{
  "n_layer": 11,
  "d_model": 192,
  "n_head": 6,
  "n_kv_head": 6,
  "head_dim": 32,
  "d_mlp": 384,
  "vocab_size": 907,
  "activation": "swiglu",
  "norm": "layernorm",
  "norm_place": "pre",
  "norm_eps": 1e-05,
  "positions": "rope",
  "rope_base": 56400.0,
  "rope_fraction": 1.0,
  "qk_norm": false,
  "attn_scale": 0.177,
  "bias": "none",
  "tie_embeddings": false,
  "parallel_block": false,
  "extras": ["some layers without attention", "shifted keys", "exclusive self-attention", "hashed n-gram embeddings", "learned residual scales", "capped logits"],
  "init": "orth",
  "init_std_qkv": 0.0445,
  "init_std_o": 0.0,
  "init_std_up": 0.0445,
  "init_std_down": 0.0,
  "optimizer": "adam_variant",
  "lr": 0.00212,
  "beta1": 0.9,
  "beta2": 0.95,
  "weight_decay": 0.091,
  "lr_head": 0.00943,
  "grad_clip": 0.5,
  "warmup_steps": 487,
  "schedule": "wsd",
  "decay_fraction": 0.601,
  "decay_shape": "linear",
  "final_lr_fraction": 0.0,
  "batch_tokens": 32768,
  "seq_len": 512,
  "doc_mask": true,
  "train_tokens": 146800000,
  "steps": 4480,
  "dataset": "wikipedia_en"
}
Each number is 128 + 32 x the weight over the matrix's rms, rounded and kept within 0 to 255. Layers, rows and columns count from 0.

# layer 3 MLP down (transposed), 384x192, rms 0.0789, rows 373-378, columns 0-191
[[115 125 120 132 142 178 114 201 106 139 142 136 169 118  94 103 165 117 140  66  96 114 150 149 122 143 166 205 108  90 115 175 167 168 125 160 182 140 130 140 142 219 125 133 164 128  82 109 127 104 121  50  85 140 107 205  51  67 179 173  86 136 155 153 192 131 205  79 110 111  96 141  97 152 107  89 127  92 124 111 101  92 148 133 151 188 159  64 165 115 147 159 106 134  99 131 175  70 160 106 138  87 129 137 142  77 131 153 117 114 159 103 109  71 205  97 125 174 171 114 103 184 131  80  97 159 119 126 114 183 106 121 115 123 110 122 142 147 127 124 143 168 100 144 126  84 130 122 105 101 160 137  56  95 189 125 137  77  79 105 140 156 127 185  77 182 180 130 105 162 141 168  93 113 110 109  91 116 190  59 145 166 115 172  89  99 106 117 143 127 152 110]
 [134 128 112 155  77 136 134 153 155 129 135 145  91 111 109  87 106  96 155  59  75 133 111  83  89  96  63 107 157 128 139 184 100 147 115 137 114 168 220  93 206 120  99  64 145 150 101 155 148 108  98 188 145 149  91 118  66 149  97 156 118 152 137 165 127 159 176 109 120 116 146 111 118 128 120  71 110 171 114 107 148 115 162 138 149 154 147 106 124 191  86 114 123  92  94 104 123 175  92 140 101 147 184 111 123 114 134 137 182 111 143 148  82 103 170  74  92 109 127 153 162 155 104 132 170 108 116  90 134 103 176 130 157 117  74 145 152 111  64 172 111  78 161 168 170 106 140 130 149 152  83 115 160 144 129 123 156 157 100 122 128 136 115 105  90 146 179 195 142 180  96 109  98 120 110  76 108 111 105 107 127 126  95 140 182 144 122 162 183 165 146 199]
 [126 147 131 165 184  87 183 187 135 125 133  86 145 162 100 108 148 102 157 111 128 102  77 120  84 131 136 153  73 100 145 169 122  71 131 132 135  53 134 100 134 158 107 120 119 133 150 128 119 100 123 130 185 137 109 141 101 129 121  28 117  94 117 115  98 118 136 211 173  74  73 118 109  86 190 158 138 160  89 111 159 136 112 107 140 139 167 142 108 177 159 105 154 137 124 104 102  92  86 159 175 125 150 115 144 140 123 147 107 177 193 149 100 134 173  99 119 120 139 135 162 106 118 204 168  86 135 105 181 102  73  66 100 115 143 118  40 155 117 133 126 113 139 136  91 152 149  84  92 105 127  88 121  97 145 125 164 157  94 144 175 150 165 184 181 112 134  97 162 123 116 132 152 150 144 143 135 104 136 118 129 167 113 132 109 103 139 128 135 111 140 172]
 [136 168 132 151 115 143 122  95 122 135 132  61 137 126 105 140 138 143  86 119 134 110 118 101 136 112 141  77  74 204 111 158 143 126 193 212  47 146 172 110  91  78 104 102 138 162 135 125  92 160 145 182 134 121 117 107 183 115 146 151 162  83 134 136 160  97 181 149 152 116 143 158  96 107 117  59  73  94 154 108 126 134 137 167  45 202  91 151 135  87 106 197 153 164 105 135 116 114 132 126 125 136 158 131 148 193  74 103 139  76 149 156  94 140 142 146 138 114 107 127 162 127 112 113 128  65 131 127  71 131 171 161 123 125 165 191 155 144 133  61 137  97 146 137 169 180  99 121 128 161 129 115 121 161 130 105  91 130 150 102 121  68  78 112  85 130 122 130 119 155  66  97 171 159 122 184 103 139  76 105 130 145 131 128 111 142 154  81 173  92 144 127]
 [120 155 125  86 137 170 109 137 132 150  91 117 131 154 162 159 162 140 118 133 114  56  90 115 129  94 113  36 177 100 115 120 136 142 162 122 117 156 181 147 135  42  74 116 122 127 164 138  64 112 133 175 110 113 122 113 154  31 101 125 168 214 144 130 115 139  82 100 108 143 149 194 126 169 138 135 136 179 143 118 138 108 125 170 165 159 152 116 112  60 146 108 143 153 141  59  82 193 115 115 119 154 140  72 146 146 153 137 118 112  99 160 141 191  97 165 130 148 111 119 181 108 143  71 117 105 104  81 155 121 121 151 137 166  61 149  94 166 130 125 112  85  87 156 133 144 160  98 125 115 171 115 154 144 112 143 112 132 136 131 128 102 156 159 157  75 127 128 169 148  89 116 125 151  92  99 151  92 106 125 171  85 103 152 205 122 141 110 151 118 123 124]
 [119 135 186 171 118 104 116 117  89 131 106 141 124  90 114 114 161 136 116  99 135 162 109 143 146 138 150 103 132 156  84 142 129 122 113  75 172 105 142 102 103  74 113 109 129 107 170 123 161 101 119  83 149 121 149 151 132 126 190 191 118 126 126 119 105 133 129 140 111 115 105  97 130 125  78  84 121 160 164 160 139  77 136  83 141 132  36 138  91  87 135 189  99 144 119 116 130 158  92 115  90  63  88 166  59  83 137 144 154 127 115 158 173 150  99 105 132 159 129  68 173 178  96 156 221 127  96 104 160 101 180 148 153 120 154 154  99 163 102 124  65 161 128 143 165 154 174 169 161 134 161 189 145 137 103  99 133 113 153 113 118 151 123 161 101  90  79 112  99 130 139 143 135 121 112 100 235 127  92 162 142  74 158 135 123 153 162 157 142 139 129  92]]
# layer 3 MLP gate, 384x192, rms 0.0852, rows 374-379, columns 0-191
[[175 114 137 104  67 148  98 131 140 146 126 128  84 131 143  92 164 126  97  58 122 136 121  81 106  72 129 105 121 167 204 141 136 109 115 138  94 127 133 118 166 135  74  84 105  83 152 125 119  92  98 133 164 137 134 144 139 175 135 153 160 143 107 125  91 122 169 153 169 138 142 200  96 104 131 130 118 120 106 102 143 197 117  96  77 142 134  69 144 126  96 124 106 132 186 145 220 137  97 124  96 131 128 170  99 178  99 163 116 145 152  95 121 162 144 112 132 128 141 121 140 203 135 147  97 121 148 141 147  86 105 129 170 160 122 173  72 150  94  88 158 105 101 103 155 139 141 139 174  49 127 123 124  99 116  87 160 121 121 109  74 107 173  72 110  88 158 159 166 151 112 131 121 124 132 143 112 156  86 136 130 169 128 119 120  91 128 146  87 131 121  75]
 [129 151 147 138  61 150  89 104 138 124 152 114 108  77 145 126  64 119 117 112 146 166 179 119 141  68  52  82 138 124 170 169  55 152 169 114 102 129  76 149 135 113 114  77 128 143  72 115 108 164 136  94 164 163 137 114 156 159 154 144 140 133 144 115  92 155 188 152 143 120 115 146 135 121  64  87 147 142 158  88 163 142 194 106  69 120 107 130  93  88 151 110 147 153 188 147 128 110 205 105  84  74 164 129 138 187 183 123 103 144  96 107 155 167 173 100 105  49 145 139 126 157 124 173 149  96 152 173 118 151 150 112 144 118 103 108 114 100 134 111 157  95  97 107 116 144 143 128 153 118 109 166 135 149 106 110 141 110 137 113  78 140 131  71 139 161 168 102 105 139  81 175 132 171  92 156 148 163 154 145 117 139 108 140  69 141 101 106 115 121  87  58]
 [175 144 126 127  91 102 165 142 117 165 120 140 178 127 122  84 164  82 144 127 145 143 170 152 158 142 140 122 141 106 148 159 132 121 129 124 140 130  65 111 153  91 128 129 144 110 170 160 129  99 139 172 190 106 137 160 178  48  79 105 102 105 108 143 117 228 101 176 158 130 108 100 117 131 124 172  97 109 134 164 156 158 144 128 123  51 166 100 136 121 170 117 122 123  82 143  63 130 140 146  84 129 148 140 126 157 157 120 144 127 102  70 133  74 134 115  79 118  78 144  95  96 112 143 120 106  76 138 116  92 147 134 112 110 158 132 118 136 132 134 141  97 112 114 123 115  85 121 154 142 125 132 112 108 200 125 177  85 160 132  86 114 147 152  50 130 154 125  51 152 161 150 118 126 127 109 149 105 122 175 109 144 114  92  92 121 128 108 219 141  66  91]
 [132 173 151 117 109 121 170 113 124 144 103 125 138 135 156  44  76 139 158 145 107 137  94 105 118  99  87 146 121 159  98 157 147 175 101 140 156  97 132 148 120 159 105 113 150  97 114 136 140 107 148 110 171  85 152 106 122 139 179  94 131 157 128 141 139  78 147 120 184 167 100 139  76  96 119 169  79 131 113 138  58 101 105  96 148 173  42 170  73 126 114 112 154 113 156 188 133 148 133 104 135 157  86 115 156 209 108 100 103 113 137 168 153 161 131 125 138 106 140 110 136 136 199  88 138 169 163 119 142 149 118  86 153 143  97  99  98 171 137 117 154 168 160 103 109 140 161 149 118 122 152 110 133 148 139 119 149 136 173 126 108  41 118 141 126 121  75  90 139 118  98 128 140 138 177 116 157 132 130 198 161  75  91 162  80 195  97 104 124  50  92 132]
 [157  71 115 106  90 127 129 115  69 114 117 129 156 160 169 101 112 122  84  86  88 124 188  71  92  86  75 152 127 106  90 147 173 128 111 132 142 145 139 167 135 151  62 104 127 132 162 101 121 155 167  92 146 129 141 185  57 110  98 158  91 163 129 100 165 129  86 144 139 102 171 127 162 119 107 139 122 100 144  74 108 146 109 122  91 153 123 131 115 142 153 163 119 151 158 191 116 134 204 152 193 110 146 104 117 121 113  56 124 149 134 138 118 201 178 126 144 134 126 187  89 109 145 124 151 132 138 164 120 134 181 140 158  99 119 110 121 107 174 146 159 102 156  84 136 157 109  57 145 130 128  78 148 110  95  81  85 126 119 185 102 139 174  51 172 155 169 124  76 135  87 123 120 106 111 134 109  93 162 181 141 144 143  91 189 139 146 134  68  78  99 190]
 [126 125 138  88 108  91 165  85 122 160 106 109  98  97 154 119 161 153 128 126 179 100 144 121  91 159 145 130 163 150  48 125 141 129  96 112  85 127 112  91 130 121 126 131 157 103 154 114 119  94  93 171 167 164 155 116  93 102 108  85  39 183  70 183 154 163 134  86 111 111  94 179 120 122 131 104  79  88 128 151 149 141 108 134  86  97 151 143 181 132 153 123 113 188 102 163 137 163 135 103 163  89 149  63 177 107 128 121 169 126 100 150 135 151 140 105 106  76 114 180 149 134 154 137 113 201 134 128 134 164 114 158 129 117 106  85 126 107 139 152 123 113 178 103 124 169  28 146 150 141 134 142 144  95 103 137 159 135 134 102 150 144 136 182 149 166 141 186 148 138  97 126 100 186 146 182  74 127 104  91 145 149 112 158 156 129 123 124  89  95 177 146]]
# layer 3 MLP up, 384x192, rms 0.0834, rows 374-378, columns 0-191
[[119 154 120 157 139 128 162 134  75 166 117  82 169 183 180 121 158 163  99  91 174 123 136 151 138 152 100  75 170 118 126  49 127 114 206 103 151 142 107 158 146 133 156 163 157 122 109  83 156 150 163  72 148 155 138 135 100 109 135 102 107 176 115 131 109 144 153  97 106 176 112 176 126 107  73 159 112 115 101 118 150 127 121 139 138  77  87 129 150 107 143  93  77 142 187 173 120  74 166 105 166 117 110 126 180  91 116 101  75  84 155 130 138 131 109 118 114 115 176 142 136 126 140 102 104 140 156  99 130 183 140 111 183 160 137 112  84 140 162  94 131 191 106 141 189  97 144 129 188 115 174 160 123  92 122 118 139  92 157 175 105 100 112 179 108 120 102  76 125  64 133 129 151 114 168 115 162 116 125 151 135 110 114  96  88  66 147  99  77 138  80 146]
 [124 137 126 105 171 100 147 133 144 115 128 105 110 215 128  91 118 139 115  92 117  48  82 129 104 154 183 121 152 115 158  52 124  39 102 168 156  75 190 152 147 137 122 134 124 134 144 161 134 122 124 134  72 133 136  66 124 122 120 104 144 127 127 155 127 158  94 114 157  93 172  98 130 156 212 153 147  95 119  34 131 167 114 109 132 102 174 103 176 116 117 126 134  90 103 181 189 161 120 127 188 156 134 170 133 148 149 102 130 119 100 103  96 137  95 167 103 175 140 166 179 162 129 118 135 138 169 126 111 109 153 100 121 187 151 115 130 131 158 164 118 132 112  78 162  63 152 102 104 138 104 122  94 108 129 139  96 107 169  99 160 136 119 178 144 107 159 113 130 142 109  80 136 131 127 155 149  88 113 160  72 136 137 138 125 142 160 152  95 136  96 165]
 [127  50 140  52  84 109 124 102 124 113  86 111 139 112 125 188  78  98 142 142 194 131 126  86 112 101 169 115 180 120 156 142 154 128 146 111 181 144  85 133 111  96 144 121 108 143 146 110 150 174 121 138 116  80 133 104 149 114 156  94 116 108 109 158 139  91 134 132 127 137 131 153 152  83 114 158 144 166 124 173 114 133 165  89 144  90 172 131 139 180  93 101  66 122 190  89 122 114 152  61 138 184 136  66 145 111 147  81 128 140 142 116 113 179 130 131  89 189 107 163  86 153 115 130 144 131 141  86 180 167 116 108 104 138 100 177 161  98 110 135 134 122 140 213 116 133 163 139  68  94 105 134 137 107 121 172 164 120 150 186  61 109 147 214 142  91 138 165  89 147  92 121 125 130  95 146 149 153 183  59 117 144 129 108 144 134  97 122  86 149  84 108]
 [140 138 121 116 174 112 188 136  96 129 114 146 124  96  76 172 148 114 151 121  97 138 160  75 147 103 157 132 139 140 178 149 182 175 132 122 116  75 103 124 130 154 138 124 122 161 168 117  87 137 105 100  60 104 159 148 143 103 111 140 158 172 128 114 104 133 114 110  99 110  94 200 156 150 157 158 155 101 158 122 141 136 118 152 122 116  79  56 186 123 163 146 119 139 129 144 120 142 127 181 172 124 111  73 141 138 143 164 145 103 117 154 123  75  98 106  87 125 119 114 120 161  86 172  71 145 111 130 172  98 106 158 123 115  90 129  96  98 125 141 125 152  87 141 168  76  87 138 142 106 136  97 200 121 194 128 141 138  90 180 119 123 160 127 188 123  93 112 153  89 134 117 152  62 115 155 116 168  98 120 100  55  99 204 106  89 133 106  87 118 138  96]
 [182 154 116 188 102 133 118  96  86 109  79 108 156 109 167 175  92 137 124  85 142 176 147 139 141 107 124 135 150 123  90 183 105 104 106 117 176 148 122 120  81 120 122  66 182  94 132 125 142 131 172  50 143  90 138 126 128  97 141 176 124 130 131 144 117 127  90 175 104 184  84 130  71  68  89  91 169 120 114 155 194 142 169 127  85 127 114 143  76 123 135 173 108 132 186 128 122 149 120 139  82 100 107 162 119 109 122 124 133 133 114 145 145 141 104 111 123 186 107 111 152 160 107 109 183 162 189  69 104 171 109 165 135 138 139  73  98 158 113 192 107 104 141 114 156  79 120 149 120 158 198  99 166 143 112  83 142 152 159 148 120 123  98 111 120 123 118 106  52 125 164 135 133 192 118  83 194 149  81 139  85 120 138  84 186 164 181 147 118 120 156 152]]